From a checkpoint of a small transformer trained on Wikipedia: 229M tokens.
Each number is 128 + 24 x the weight over its row's rms, rounded and kept within 0 to 255. Layers, rows and columns count from 0. Numbers have three digits each. The size before them is the row's rms in percent of the matrix's.

# v: layer 6 attention value, 256x256, rms 0.154, rows 45-63, columns 0-127
# o: layer 6 attention output (transposed), 256x256, rms 0.141, rows 45-63, columns 0-127
# q: layer 6 attention query, 256x256, rms 0.144, rows 64-69, columns 0-127
# k: layer 6 attention key, 256x256, rms 0.141, rows 64-68, columns 0-127
v45 097:182145162148183131127118136135105088097147125099134118119143146123131108099126138142123106128095182143133139127154183153151127141129142152138111103134143134155089147152088156144149107133165136088107120098140110120101128159124089119095116138077146132091091133112090128162091140114120115109131134137091155168107111183135162118112145124110153153102102103129102127092150155113129116148075
o45 098:168129137128149114137124149137103093109125095122112111100134133107107128106138185113109134141123130152060118131155162143151152132140144137110103133093139126162081131128095127108121103145119118127093143097113119122068170151137105112083136143102145142097134121136085125168117128140132113100148127161135148126114118164107153129053115148109143187077093134148134118112108162151125107132128
v46 109:188130179112141104168122127097125118119103157135113118107144139126110151105139161135127146122156134110136147117116145140089109098124116162141132091127096111098166150093150104172068114129098138174119172174161119105148121084141125102125169152134115126174097169122117153097104081082157139185128157150127099115151117155129144106151110108162125139178102126126118161147109126092159135114137
o46 108:137104192120182113118158140093102130150092160138133100131185115138127134091123126151125157142158147156136146104125137136108118061140131143130147115127098126090147131114096108143135124139101099127118124140153136096107095093142108127157131134096128153116117126125168137130125107095127163162160139195130150139134142118128161155164124094160091130127184130109104130128142164130163167099160
v47 098:162109072109150088152144156086144104117130138147153100129141136154164137132143112116112140135130110106148111107134150156083139142149122141166086143115112174117170107169169113107138125140126177157158109112115126131114150105119148117169099111132117132117145103144141136153126178139154114114139098124149172130127084138110169145148113133144116107113154096164175138091106147135088181152145
o47 099:143135119164167161117146089095111089119109155092145104102146073136164081114121112151128113184098085100118130167114116141113138130134134125167142113144117190155101108142142129137138150120121144183127101093105155165105127097155168149176090139055126123092127137135141118111135148111139119120138123103147154100132097109115162149132151101120132132164171084155156153111115138098130126187143
v48 098:130138141111087108181116101148197094130091137102112151119135113131113142134153104122111095137106124159108113160153114104126164136113166170106084106100140134150173147073142100127123101131120165185144137110142106134142096128138121147110122141162122143150125084118124077150121184130141106112117104088091126148141132145147094107114159115066105136159161119084135135152119151160161131124166
o48 105:112116101103127107121134112125182113114124162116123129094131113143113128132154127114134120107114124128134124126107084129124153108122147155111074114096132147132141098112090112119113085130152116157113124101146140106156121133120141144129102139136118121152101087121162132120128167137139100110138087046136125181146108145179111154114112119121144146118158122131161094192099137144146148116147
v49 099:137110122118106110152112138089181087102127156131122109128126116082135153129125152133115151101142135102163141130123152111147172110106140086162164141088114143104109100101130164132114155122144131141157143154184110133099119136125087120132166137125106168137148110122138170099106118119099140114143125190156146108169139107116118115102130149119135108105173101082133109144129119159148156097136
o49 102:080131138109116103106156152111119144126120156154127091104183126086095142159085158129149148088134107142141148110139123102138131065132095095136144091094144121136125111138102164091132149117123117124113160130145099156108088117097124131104155145126129107100112162130127152108088130109117132101117144147122127109172134130090119136126076112022085095089118118103136104129160121156149109122129
v50 093:158086108108149130164138097113133151100107161123135118107098168202139174118127140064132102119108143146152136117159144162144130113098154123112123139120173156149126107144107152125154120123126089124140111130141120155087105117114146125138143127111138119156103173124104150106124116145135100118077156112135128127164116124096197141133116138133113143125130112153149126129139146123127098063192
o50 099:123113118144144092116194148117098123136121107128116153120117142169118157121100127096114156163152127150109155129153158135107140132126177137125171143121159153158151094117148137107145130169109063087114124150151137151126121149080155138150099104096106068137121122135130124124108113143155166144107107103109140144128106115139205145148138088096071151093119118093141132139171124129154071144138
v51 098:135096147127118145154155135070142139165128144128124143137181139141105095118160088100132095117132112164131158139111132134133124149125122137153107174170131105104134126117124170079119125118151178122168169074154128138119125105171161128163117110100077137092111116102129127109113126134083125153151137138123130115114156206159134125143186173135129132120096188155136127147120151084129110101135
o51 097:114076138165123118130169139085148101191117119136126113110138121134097141159108121146150166149148107115083137172114161170137157103104135104144150130121129151173107096111129155161148126131144160123131123105126136128111099170167104158171126158122125148108100116133137119104142124143069086118126175139103120110142168176125125156162121144169110156113128168167132143160134166096144109134126
v52 105:113160131097174138115135158121096109099097126123129143165112121133108113095142119114130105144129138119171099169144153163132111137146144117133169129117169153151135148136141098111148121149108111113122171115134133095184127105142138144163182093159103117137187139151121099116187150113120110147138113138159150126132102137160127119152134117136129166143152135100116106118139162153112096139122
o52 109:151150099116140129109152126190126107130096118105123118142122110140113115138126138165106096127131119142167141187162127149136078140091146068133140140178135118121123109174149117144144136081146152204152152116128102129123076107105111140174165096135132126134179093118129139125128137111135135128181059103122125143131124113142153122115095172144144153115135109161095113126113167138128117133118
v53 104:155096109135116132160134118119161153111124141165124109120072133142104080086120157106148117103160109099110077105151154112107124198126150105099157112134119114143107128152129121109132142115102142129117094168164131119106184123160090106120105119158104128115130132171143113138099101147135131153154130132137153126131112107156124124127133160085102101112174120148180123104123135139124167127163
o53 112:113104149170112106123154129068164103131150159123171138132067123153125123143082114118161131121094144145142115093122141135133170135124082126121141095132137157130097111106120119141158125125140113096156109120179086108154171108179146099088137156127136097111147137118102150143119142090159194124135123097101154121130123156182112126121140133079112127125184103127157115117141126126121115140167
v54 102:094127148161166167145138116124149164123157146137153109138142115144099146164129145118110108131153079097140135097162138116134108111107166107086101134106144129153106102127117097139132109139119112121144108112132146125090132108125114141123108167133119060146117131182140103144129151106119128112149138142115114163110158167113134116132157106093155132116127125159103094087092098167139148158125
o54 102:129168112124102181115150117130170140106126106143134143142133087147125152148163177112137117113120114107156149106115102164132097060091130131108114108102108121087113077106156110087118140148116131122102146116150148171149158107152159064112077136098157040133095126173131148152100121114103144096142147086101115136095164159116112114122150123110132135106117134104104126116126111136102131153145
v55 092:138131159123101088118163172109111129162148166070094125078135111163121126181102133134107108191092126133192097146149123126138119122117115145177124153120141122130136119153119093135145140104124119101075135102122101156112137104143141132107143128111127132126123126179137177089120118181159193145171163133144114104114105172135104129116114125123175156114127133166113146109100114102151138162107
o55 097:119121176108107149111158115107118116150149170116053131096127131144123135087115142149110134191124115110151136126154131113137132142155117120102156167131157105154145143134134144143133117117089109091100137087112141169136133137158133154132109122120158126119138080124157144090145115127117141111168204153166145092131138130128125183100117114155101143129102122148171105109125126151131162135118
v56 099:095132100146099150144112116144128140119162080136181151130131063155054115128121183116114152174082106125112114084100122132127162106102141091125101129144113092121148113122102127144095142117092146125114142123147118124094118106083141117104100105116145157144152089082112127137126121113122089116167149127126089136158124175115165138086141149127113146118146162051134138151125121118099127123106
o56 101:156126120095061168117122125117148089123114145112150120068136142164111144162083152096137138126102158119159148147108145157083139167089158121154138088081179078127120148088147141178120136088116188157122148157128138122144113124132118134152158103145133110127141159125141159138106124126098138128104117140105108133131140171107138126109123142165116143137107137048178157141121132137104139121100
v57 101:099161123135171134107122107120099097120148112157151131132066087150136147126115173105119138098125136128109112153115127171160145105090140103136125154130143119116132113134117100136132120165112164119132153150109088171145137146095095158114128111125097102101110090101133157131140135138133088127156130135124143152114105162104119116109109129106131112135189150124144145091100132127161075138174
o57 103:148156129145145134112109078130130111137119130146137122081115127146133147113117185150130132115116125106128095133114140119130108170066119098138130173101116123117116122113133140119144137122148095097153172170105117128121113106067081162122121111135117123091128135108106112118147166129150142130134168154147166119140126089094122110132163159109159127119106111094153117139106154123154141126142
v58 104:156158182170111123114121140154117120240123078086125161125104124094137143151174178127122136143138146119141135108136131133119148104119131108072139141126139165142094131105141116170126134118089113118144164102121154139141134141114113162100132152113123170149119109136102160115132151109093147134142149109131124071156133142119132142135138139097146141158122120170140151158113120064105147105144
o58 106:134111155110119116158083137132123130168123102101110153080117125164156154180153156110123115105133164107147166078143117119149152098102136121116112147137127121129103156117097129140114128102109127102142150177116144104137095139159143164102130149101135199126154148151133160086103118151104148107178104125102109119123131113135123091138129115118123117095120142151169099091118111081133124138137
v59 098:133132141151128114155167115084128176116127149090107147157129118171172099134108177154125142126134128151123114139157125157184118129100108081120104140153129151173112137142111130126092127116131120121129156097116154132131106199136136118152141101123147121113114117130133125115100140136095134137150144092127149106136151156173114123108107105119146136128145123142150162102127115107096122104118
o59 103:129163161118076133143136168136139141147152137104142133104124151134169091127119157137115135129137116141125105154164147140102119105119097130123142145145104118164136126099127149168124116111133099086108125108115120119133145184125148100104115087129131080138119126136125144108152145098122117126126091141100126134132097133166116130101102134120090119095144123142137127112146142147118106153117
v60 102:118152153135097135132105135180098114141148118155091156124128107146141130101110140084189122097165110154134136131157142118118152131082098093124101115120132091118101125087143161171128127119123101137168134138077138083093107120121106122135140146118166158088160168160161141160136104112151139144175141120165129130125147120109125116122137131129122130151090140145117163108107150089128132142182
o60 107:117097169151100146139135156102108154120160104134140129146127111110184102122135134070127119111130166148134132118158100138104092124100135098140122127112161167139075118106112137145140113143176143151134130140108131116045132117111124158188109130098150129116142157142167134135120126089149138144130145183142100129140135108121154116139154103151107128131133128147152137070094143123136101164137
v61 096:173114213077145111085164137121131109170071132157132108129139119131142132135103146131127153138136165125139150164099105151123119162093142118102143127135113116129088128198144130127093134176161122144107118142126120124098172135115108149109131171136147180156146149112137089137115135110084177113113157138126129102140096122100141081135109113134125136136111149123182133162101098111120108145143
o61 098:164131168078140114126143120059107122132098125155108088111111148140144144110116152131161126140138140160155155146121094141121149097119138134128117136170142109130134160144162139154123136151156116131129131195164105141130136141159122140096121136096139196113165150130121095126134135126149153113159146082120126119071113109099126093157109098123099103163138147070180127134149146166134116178093
v62 100:129165175164171090148109106200124102162135165088126112112155140116141142131148112119140095135134083159150131112094165131146157148099137121162161148133094131134110108152147141136114137087144136145117103126133166089092145157124138171117093075144141131100088124109129139094121120110132145195100101123116112118156110169103141105112162135140101162132138129180162125096120133097137134152102
o62 104:133152129098147062172084133160108160134127137158104112123125131110067136127098147130159096125134118153140114094119090130164175197114134176141137142111118156135129112153119161125074157099129112110129104098165169119131134167126148124099100122137139157146127128161137160112127093136128163149129116091158146121149168150122119100156161181138089098122144107157148118082114138108158151119108
v63 100:162145154112133085134112122089131130100072155118170108144070144105102126176123118129129124131111099119136125129181138160152146114110106183122094149154040132098090114127104139105125125118150167155157125160082125117163157171117125129124161101102165124162108142130102142121159157132157140150122136172180152156106097135119127166135153094138097125140103139128117149135147158149107131087151
o63 102:150171161106121125105129141090116110143141190129123145147103155121104144116136141126086097083137110121142133130146162145118158075098182124151097153125104150115096150161075117119152139129151141143135139120155166133177127159058109178113150105086112145099097131168081103121137128106164147174082130120114124117155071126126095182112146100133125132098119119120134147119151151119145149119088
q64 101:116130123163154120082124160192115161140110104141114126139136139134144091149119153115136135143149111114142160151115082129162120052150123097132126088079124105129105116137138147123153120119111146152078124166065142129096116150159135103079122141096135123110128109129102143131154154148111132152109160161103142131132158130119104099133167156125131110130077109127147156077147128119089127105120
k64 100:143163150135107128123173091044152108153155151125170133154122140116080153137095104124114131118142158149157158080105135135111134104174145183127151110145121114100103110135158126140103133144133124166127148142149137144153123150097162109177106127143134085151144148108152098135108127141131141122112102136095122143095143096119119149124093106194157144153143162134169137115117133115168084171123
q65 090:141112122167175145136210123178097062128119123166152116128087126150148124119119132126100132103135118097131148140142146151115127094129114116136147091146091116096145137107139129117118120128137154139104125156129104087188100131128100138100130161138178121107131133134130073123114140154103116106114111120121138093099166136124135125081152093173106138129154159181121146140146141099123081136117
k65 088:124166117132103142122130169127100108120132098097141117125142117158066094156185179147145146149165077122088108104132106110110152142122087120121129142162140118138145133160126101091145112097135128116141085092128129144129105148142124139124102148123104131109120118103095144114112143141116114143113150148199101069108134109134124117109076129094120115111138133157148100074170135145114153104130
q66 086:097119142184120158072154100083128114111116101109150126154150127161127155132105149129081118154091046128112133089139131133165129066145136121111131111152129123077142084118158142123154114126165167119126128133144136143143114157132159122128110118098123105100096138158100126128101158118171117121111109160112134149109158139120129158105144129118164151123179115118145126067149129114120143127140
k66 095:146130150156141084112170133125148125113138118109181120133133174112073117161118116098127081110125141127158137118142113131140148148174105109072114123141073133148183127110125129144150150109121108098150108104128134133139151145143109150132101158102109181176126136098116125140162147142075118114115155109146113130146122132125113117125139110086142099091160149138107115124157090139144144157089
q67 093:128119105116099198125147108051152117130113149152177108128127119172141159098170108132104097126183111145103116114132126142097190137079137154148154109163133140087141123133101142100141091130104110163130158138151127109128124135119157093156096088137129127128087121112142107106110118170161140118180104132177096151112141127142088168125120126091118133141122127108107120143131125155099128122182
k67 101:165125133091180059136101151244130130070146123082135126163116145114092156144139103091147129126051124124114166109133100157106067139130157100119112172123126108124114129138126113153125124135124140142119113130139134132114139100124121146138143127142119116125181104149098136136160125130128111141096136096125172112176174117119117110134172163107144114132150127117165119096111126138117147116120
q68 105:122119140145127187138151060065121097149146135103176131171181144118126132120171119139104119146158137131133105112136137127146177128124127157128138109108164076118101101140118121073136151089104125167115102114127167121101118173135133119138110100133173117131132125069111118137072117156117113108156102162153075150068173158139109122097103117125119096119107147163102097112141134128148124135168
k68 099:151122126116170147193116152217151126142167139105060127129107146150136148139111133135116136163101120134117164121129165113118151111142116111109098156143144126151107121103127117145129166147108131121138143117130134144080141134085123147178139155129125140106160116144143121125199157144099130142124157109084145091152143133109128106108126142122135129146146107140146121126116085097099115124100
q69 102:147095155061131134182073099113145136081130123122118132122147104101087133151146151112179158101128169126146118149093128163104109171117103121101129148150147122101113147126099126157124144136130096133127133095136134138113114081118115150157185123136135119152143155147153149144128093106138110154170111127154113129171101141165152118175122130126112145111143122108117114168111115178131150123137